Weights of a small GPT-style language model, trained from scratch on English Wikipedia.
Training: a variant of Adam for these matrices, 1379M tokens, 10521 steps.
Each number is 128 + 32 x the weight over its row's rms, rounded and kept within 0 to 255. Layers, rows and columns count from 0. Numbers have three digits each. The size before them is the row's rms in percent of the matrix's.

# layer 2 attention value, 1024x640, rms 0.012, rows 730-750, columns 160-319
096:101091099085171107183111092097109094147169149106146146112167049108170147128191088145138111108141110152072168101155128099138142111106132141188188144144091087131146070134123118122161152158110106188119087091072089154086124097107197155125125103096089181117106187114060099071104052189144165066165169133080113145096149111204119157139155133167122150119161135116119115149105121112165116165127069106059110221133094195095169139085078126119135083123115102106149115150135143149133160114065076
097:143073121126114151103129124143131077107136125193131160148134163090133096149137125146115095107113117125158132104189131141144173136082151094160139142138139150172194132153087158122150129126099134102153121145185119166116097145114152140103120115096110123173198136116212129097200070153104172117111144156154151111146207070118144131133166191129130118099146106080077106137159104142122106120127137149199110111160110086129089116138114157170173133079195106129193157189066115134171106092103083
098:105146124066102217090137045146158129097089105097114150150193136146034224098128131113097093133132118089108115119111092166063147178112158124090146099220146097064146114155111076138078069157148115088171115089164093128126094102075101100114139126131093062111058092166125176208116094080126141162132088132123171142211067148141119138117076077140100139124113115131179132144128146134137139166150145114183128154116101157127084127068153086163095169079102107153109151146126185087099115136116186
098:115151119119111110119111120112161150155147137105094129102185132181085159141068110113093152081089147107132089121112098098088134132162127139161120161152098101161139128181152146121098133150129201016147140139105105168145110146186049113172130104164136157116088114110146105143130113137168184157119149107135148099200134160075154116100229167110169100132154114143111181071166119204117124134097108077126155153147146159070173108104074048113114193112131139108117089114072119150131152106103101
099:172166170127126110096145133138114157199110147157173119108155170181181141077123144114139072105125150173034084123121138077163115106110091138110116104134110128102109131127173098109191062128145206083135090123174125169109113154142139147127141136098124176109115165136149126114129189129096121080146160104172111089095063076105125157108183122134138145147075161074090165118149090084140122166159128167108132122149121150118123152093135141153126115098138152158114166114122171136233124084187062
093:079104113083080075089109122115099121165198098105133116136093112116068079092139100122144131121135090134114154088179073194171211179149095099126159149112101177152144139115079152098178166092127138179167168145130131161176109065122085184163076130118140155149100202142134117114124104036177183121112148074100091112120112166067171128108102163075115148132096079100163173121159134124106066142122102133146108098184138189109110147144094154082115175056118083164098133124143154124132157121135071
096:125134078110129156142106097126147116174105161115192137094103067139108100042141161094083112159137132142129115137091141143131074164062084120129118094095170110119082151093176189095188161125135137091154109116154183143084089123095118152093151082065151125113043115096099139081123106106214150093061128102171123166112094155154054112134159144167110135205057087092114079099132091161135122117130092159114196138155123128138148101088145108116157136068088081131139145162119114128164136096138133
098:106135123163086177119146136181142130165131168140114142127066078104156078123154050149172134108153168135085114129122145171127111122155111123067135100086133072041150150108128148130096112142174114181113162133146096135208097125163176115188093116110160152166155125097137217134108167124150136139105183169155140147116072168152162125134150115131090131119156142118133098120076154168143119121184138080084141137105152097076118126075162131148158096146148106143173127098116105163128124094183181
094:094123090178142121102161172195152129145120132113088122177185105103127067168078156094113112073104125144140121065096162142175172103183153097096109134117129064131177127156177198157183065113101140202139206073190099122159103138140173086115119040140121119160146151068115134160122110144199093205135146194159128136134115123142171106092181150133098075101118108173164121143097131133122158108125166176176093136142163061150140098118199181117116154113158160150145134101173172112063102121122120
102:137072099105169133120130126073101115097103135085086171125166141136149105119133101136137131068152153165151169076169067174145177101186127107171054140101169162075120160139103139083110104132131123123114128094112108133140114118158105118146048125114106159131134140113188180142135167135170079125155170085148128130136158134129161103138067113107129170112131157112095152106157151178164096113116185097216153144141107063109074162130123101120159148082154054080132111127090112155125128167131098
098:129084061112106163151061118102182135167157119083107079082180095191094141071204151126092094129081118167088128107133131183117124106105099110130136112132146112161148099098101152088165125101131134092162144141086127162133098177144093134140099116111150110193112098113068113154131124113122120100176098096115132123153190168102122142143125131135144153164134158156096141092132150109120053116083097165094110122161126120116146130128117114173174172051132122099120081115102121163137149131124127
100:088123153096139119077116127155149118097154128082116124151203178196092130104142181156118116136163121101168133115106168134143137109175161174197157178138174083097131068087106187107128128119120158170122069061091125195136096163121144176138107119160155166134152167141163141115048103123122132044070155092071115104185139143104103078152182092142115124142144108169157124145124094144178108053127050125096132105145071072129130098152143105071122132099146157118100165103172091136114152158069175
100:143168224135150111110111140100146128187159159120081130145134132101115125106113114130103143140190101097097060162154115072161107167147149092142102138078184085154134172178121145142170183133140121128067129127109160128146169077070153138100196183131098140118121141109109121114088182159130111142133119175098095071174109127094136143182093056131087110132152131058122090182120138166134155166136109105090183076120106168144147133090145122167095177113151141111095083095148084113153080075144134
098:133189069125105156089170169141156192182105129103136127123149128079089152130143159158141166118077117085164153159117097081143174081068127112152136172112128086129126150086087130065157080048120093154104125095108114148155141098138114087123161131079192170142170107132129086133136108058097145094138066156135184169114097138079117095076205115118107137123160092153121155134110170141155110103077119166181127099130153092203150159140161112108105161126117114132093102149107116081107165097132186
101:105191126113132105138089141120130094126153171118069153111151158145116130143129164117060160111113159086118120134107092163139111139116088133064153152088170115128139110114101105149089078175129111096102115125087157153069161149105092137089117173135133124097177108149160114152115096125165054138165126148141160125136096129176101140152108094089157173120087168106197152131075106126112139105156090162147088103161106130077037194107124148062148120169125176153107193129143083136170130141126139
102:145076121148094147154148178180135150108119166115109115209115138128132100118119106121123112136123163148182056107137129097073173126121127128142148176073136076136164159160143151125085135178146109118105095149117124101149071069110123146181098143092126098118189154118123153095113127123125079148134129109136126075121097133141187159138169145161162167124100211102120141113106169087131170134121154124111182093163156123159129154140169051070128154173164131126120119142161139081114135182141133
101:149106151114069166107121146099125113153118202096076166132147150165130065156124172175108142081155128162140134103049181123136170152188150128109130177152142154103180114167118134127118114140208104141110087119156114174202088140165077106143162121104135130134168076106101066114169135173110153132150098091158167104099118153156042172165163135188096140180095118130150108111101171138101147134119134185113143118108134060145135142137089151106126167130139135121202133152050140126109082086080128
095:118172119089131153044148106153075092092158129110114099181156162156108128139135134131151204099192133101128122107099096077133144117118114095107101185138120161164152134057141184161136192077108116052155101154109125056122174190140155116130112131096141162148135095137180173133143158124135117094100123130084162090136122158118106150176065131121205103125123111182126142140159131130116109103122151117170197138117165103125117168153164103120147128140162150175112098130107155134132164091122112
093:142184152135136118170187091174117123130092155140120168125106142178067132096069087111172149135108123149152132084122107218129116098121169147095101151161069172114138111090130146168120160112125126106099147137170132159078128116143179178132176106097087091124143136076075122180150139115147103088130149155115108074103171062146180140125103126067142139091160168168148103132157127114088143096128115133073158115118118064172138160172136090073071095155115174153153161129155156112108151131149147
094:151087146143140112101190071102130103107130084094135146143125149150118116140126141150079144105120118111173190097076143170148180127109217143088126110144062146154157122102094126146122158137182177098176094095095222160048110096145132159142119108151134184095107122128155141118178112132137093120095139094094111183104117136195126098127091118095104115155131122106112179139101144116112076118078133106095139159164115089089114077162151193110189111116096139152154128111137072126125145159097128
099:080098195196104159104200162158192132115126103180139174094167188117121128111139122113077142175115111100100155170111092117126114187101127152118137155170133136165157084132091151112147090119113174145111117124178114159133132157094120145153098080167149098087156247118140158149120102096069160074107173134091114174074162126118119127159167155147134162173138167138146162122134160083066100129145085050204062168127106198141127082139100139088128161091156099185049119157144129062180132141121102
# layer 2 attention output (transposed), 1024x640, rms 0.0165, rows 730-749, columns 160-319
096:141150147163157129084139110137154141094162088135117167138089147127106108078108199109202162149112146115125171139141141195155140138144138077126089106071148159043079150226082141100128094090115144137135131142105099128155092144098052129122083148131106132099117079108116148178214118056123096081080092123190140105162137137122119173110148086070115096149143151125163077113156119109090148088155140186132158110097103134152104125204161133126088165105133115143147116153126093162161092100134119
093:110109183178108091130172130141104154160159117086114138122088152130070167144136192151085164182122152133126180094119119112164040188143086199142145091155143128112087128101124089113127128191133118171185164160133113121095116091121094134139134105143136138143109120101097068116081151116149038125109103090116168134163023163170143109116121162145131109101087136121107206115122178136204175150109114117056102139075123140133153118119096115117172145193133164122177117124144089118095161163124130
098:149089138155144123137110153155100088122152162094170143106053106098160089158109177123163151113118111106151123093103150147163137086079102176121128149144087175114159157113159143154171125107125162136085087098172170123104132116200105134129099148123170221133173196130118158060157139157185144156125130088095108087030140129146084079121187110092112140175151144109094129167089134079067108113108095142072089156120135073127095149156158110168114110150085168123107095119119129107126125121057100
094:170134099099166156174111116117053121128130158137181099152136141108191128126151139159171171105119095114104151108136130203163113122120112119117126162080125143105109112106120086152159097083116123161155093040142185135126107073172150170114068155067126155145143126146119130178108109129117054080149085108151101093214141034123130119158039083135055099111117177140104119169122154087129113137143109098176118087146095098103135127135177158101113075098125144129168056113163086117147095165110161
099:085099150129172146089133158128117083104202107126145105133176132146082119132084078101092130166160119073153132108116113141107132126091143029124105182048167131176127118164045185135074104120127131141157135171069153148149133124131104157164172123104165096141139089116092112071103069112141080134181131158117102129187131154132141103152093156090121116116154136196128129084190136175149098129143121120156082111122127108127137090155135104094111128076103166156167110103116034127110120146108143
094:126108110086201157157140084071110098118086165128129114134125164135166160163107148152137144130131163155124095088138147110120095056111158116132113136139115099107146136099147093124105098104172059102124124107192135121136139166164151127103114133156111192136140133107155137155102148150108102125190112160108125091135141110103150056148147083156158120105118110063085174134104146106129099133135135094163071129114106073160166157112204122131113085149151159119122047133114088113153160155135160
100:101116106139144128143107119076070136127147103148175056145114169089187084097180131123184134061149132087133149065092116146126181105110170072159102127050135122117105116124073106142078083111126163130149084123140142116135168048161136203144108177157127181160147074141176195135147133082110122119125130139062147128177194103117103106104091146144114144129124106106157189161070141094094091150116160148092093112137080105107181144170117144133105073094160118117093118117091160145147152104148137
094:089086108071148109066139124116121162105094132156167159165143114147066117163110149124148097161117134112226120153108140079108123102116119136156124118137138166167099073181113090087137130115086118096134113154100117147118194158070129108080130132100097094184061103119124123091163135101165134097115098119128165159173138120105163141107139149113119168145100062126177196122114101112161162110128168234104141103166095204157165137168149112159078124155153101107095158099083087171143148107092092
094:092066128122101139146111111083071110106046134093106085120087168152066210087146087111090128153127182176102096142140148070126137122082087139136139123163119189140136111116172099109144139155173056062190102147139119104164105126120089165146099094172124088095115151129192095133149205166102173089116152162110136103154125116139124140095101175149138114121085119047141166132178123131118123121146171125140112119123133205161167128154112103159232128147098167104094094112131107091119208159142146
108:127123170154070128094192119224167114132148100101115145113107102112110164146098129128127131212120128114101116142129168092136114167147136206078161122111090083122147144156164147123146167169103083152144180138137103137146110203069070034087177129147100085120092136154086082109160098107108116150115142116110159110148011172160139152079169162096122164117097144144146110139110100148136172129132110185064102141098161225127167162114122107158164130145127132141149137157181094100111129134106127
093:107132128148132160132145147082079104155177133119122196142074134106168126082058124143227126115142121127107122067146078105171132118186203101165111112112128047060093170198095088166063073113108103170136141143168152101089151062064170174172096118128131179119051088127158124164117084100135152081092138151157142106131072102133109057150120122152114122105141149080139114126084145107104144182128163101122150142097083059145131151164147142090128109133123094098185115145162121198184114103140079
098:103125132114085106147138130152144115135111116149073203092151113059126148112126131109088106109122143155067129167149080123151155142078089212069110128132117082140139191172129106129160129137124081136120180183195119010135145135093117081164160084117060093103104135144120094123182130095118095160124159128202130149043124124173123179134114167121122084107096146091115062151118150147104170111102150129184129155092196171128106146151080114185165105133133132151134084140170111132125085101134101
103:130116106104112165159126125072088173109109126112152162124148122159131113120163156104103127100119149153172143144131160118092172089100094000126144067175113158154105076116125106108087076124121170103131128188139143103131132167166186127167119099107154135194128099162146132159169123093131166122142141082102127208028137158111184129152101174148165114091053090181054175033174173097150097068153127083143092195143122083108145111156126169105180159149123138116094183093103127147150172122159127
096:156122151114163066130117159094094153131099178096176117102112154105114121124148130084073157089150168136130123132098146132116079198121112147078142081154128153122179154147138121135100144159134101100123135107160140104126148131187153152095118110133084112153088143054129152146133167167155103157113138097089150128130151084127129125139129121120130158138101093140159135115165107114155154134165139100078176148147120124054122132144100135158195079148138102154153147068153131130122165143089087
103:155052186134176149110161131132143187117140114069145125095155135112134104083160114105129087093183138146074096131174116107149145085111156205152121094201062136109128129123089120065187154117107143148138156107138167072170111161109172127133150084096097184145093187150147123091116115171144216128078104097116102120027118124168087108135137128148149085137169090159081102071221171122169116122105178050134156147130139129181150138170164105177141177067111096129122143114126121173106126144163146
101:071155115090088137085158145113101164127133144142121098097183140119158118141144165031084095124192084166099150184153160138062131149181144064149125071140134129208093068138101148129163175134082162157154095165095160130161148168158178084138188161123174127142164060133156176128151123083153212139093144104082165164059135113118152140122103111118118129117112063160146134093120109141157124129221117165113128180156055105171104088163135123054115134143135073098148161109111157075130162107098138
100:113113165155145121139124116139120157102099042166145140133141087137103122169109127119076131220097153163112116149171142088128096156101108147138130130177128145226117114051148077098185107109083172061144164113137146076111108166130143096091120125126157118158149133111157126164093171120108094110110125162120144096121117142170128134125092173092120106134150136147117120148181121100115116137114093062139093132146151169074113096147112092110160118143145148132112176115164105127153129107129124
094:145182079118123158147105151141151154151153077183131118111073070064137087133125143114088118156126112100173184150104194153150121151133136147121128071105148129077079158141122089152099099130121159177102110117146095184098062062117163130124152081130103096106123140151091130130155140062141158108177169169121137168146161106123147087081112096136109175154158118077157133110087093138141129147135126203076123117146162133144195086080147108107106116075084081061165151161134104142094113137097166
092:149134068075094153130061118093136104099173131150169093144174120123130094090122112125096123098137112146091120149187153124153105076103116193122140045111137133131109121120125111124132132098102158154130126134116171115113110123134145182175142136095133122128124148124165123106068145144110210155155102108116128126123185180075092084138114056189151103162131132130112163064125137155149085124131079164166089134128145134126125082083153158100105139146096082110100136133091116117148143146098100
095:155093106130128147121121172147114156166096143110099107097076148117124153116092150156143094122155154168086107104124116103114160098152120235122146160173166123125157157142112138081185112160095087136137150119191093099126184143065121085105175070105079125134136174160083086108057172159126193130088080174144175063097072150144122102067158096119122171114122114163098105151176103133156202145139153167138131113075198172211146159127118056191141129135146138117107109156141105148111162142118128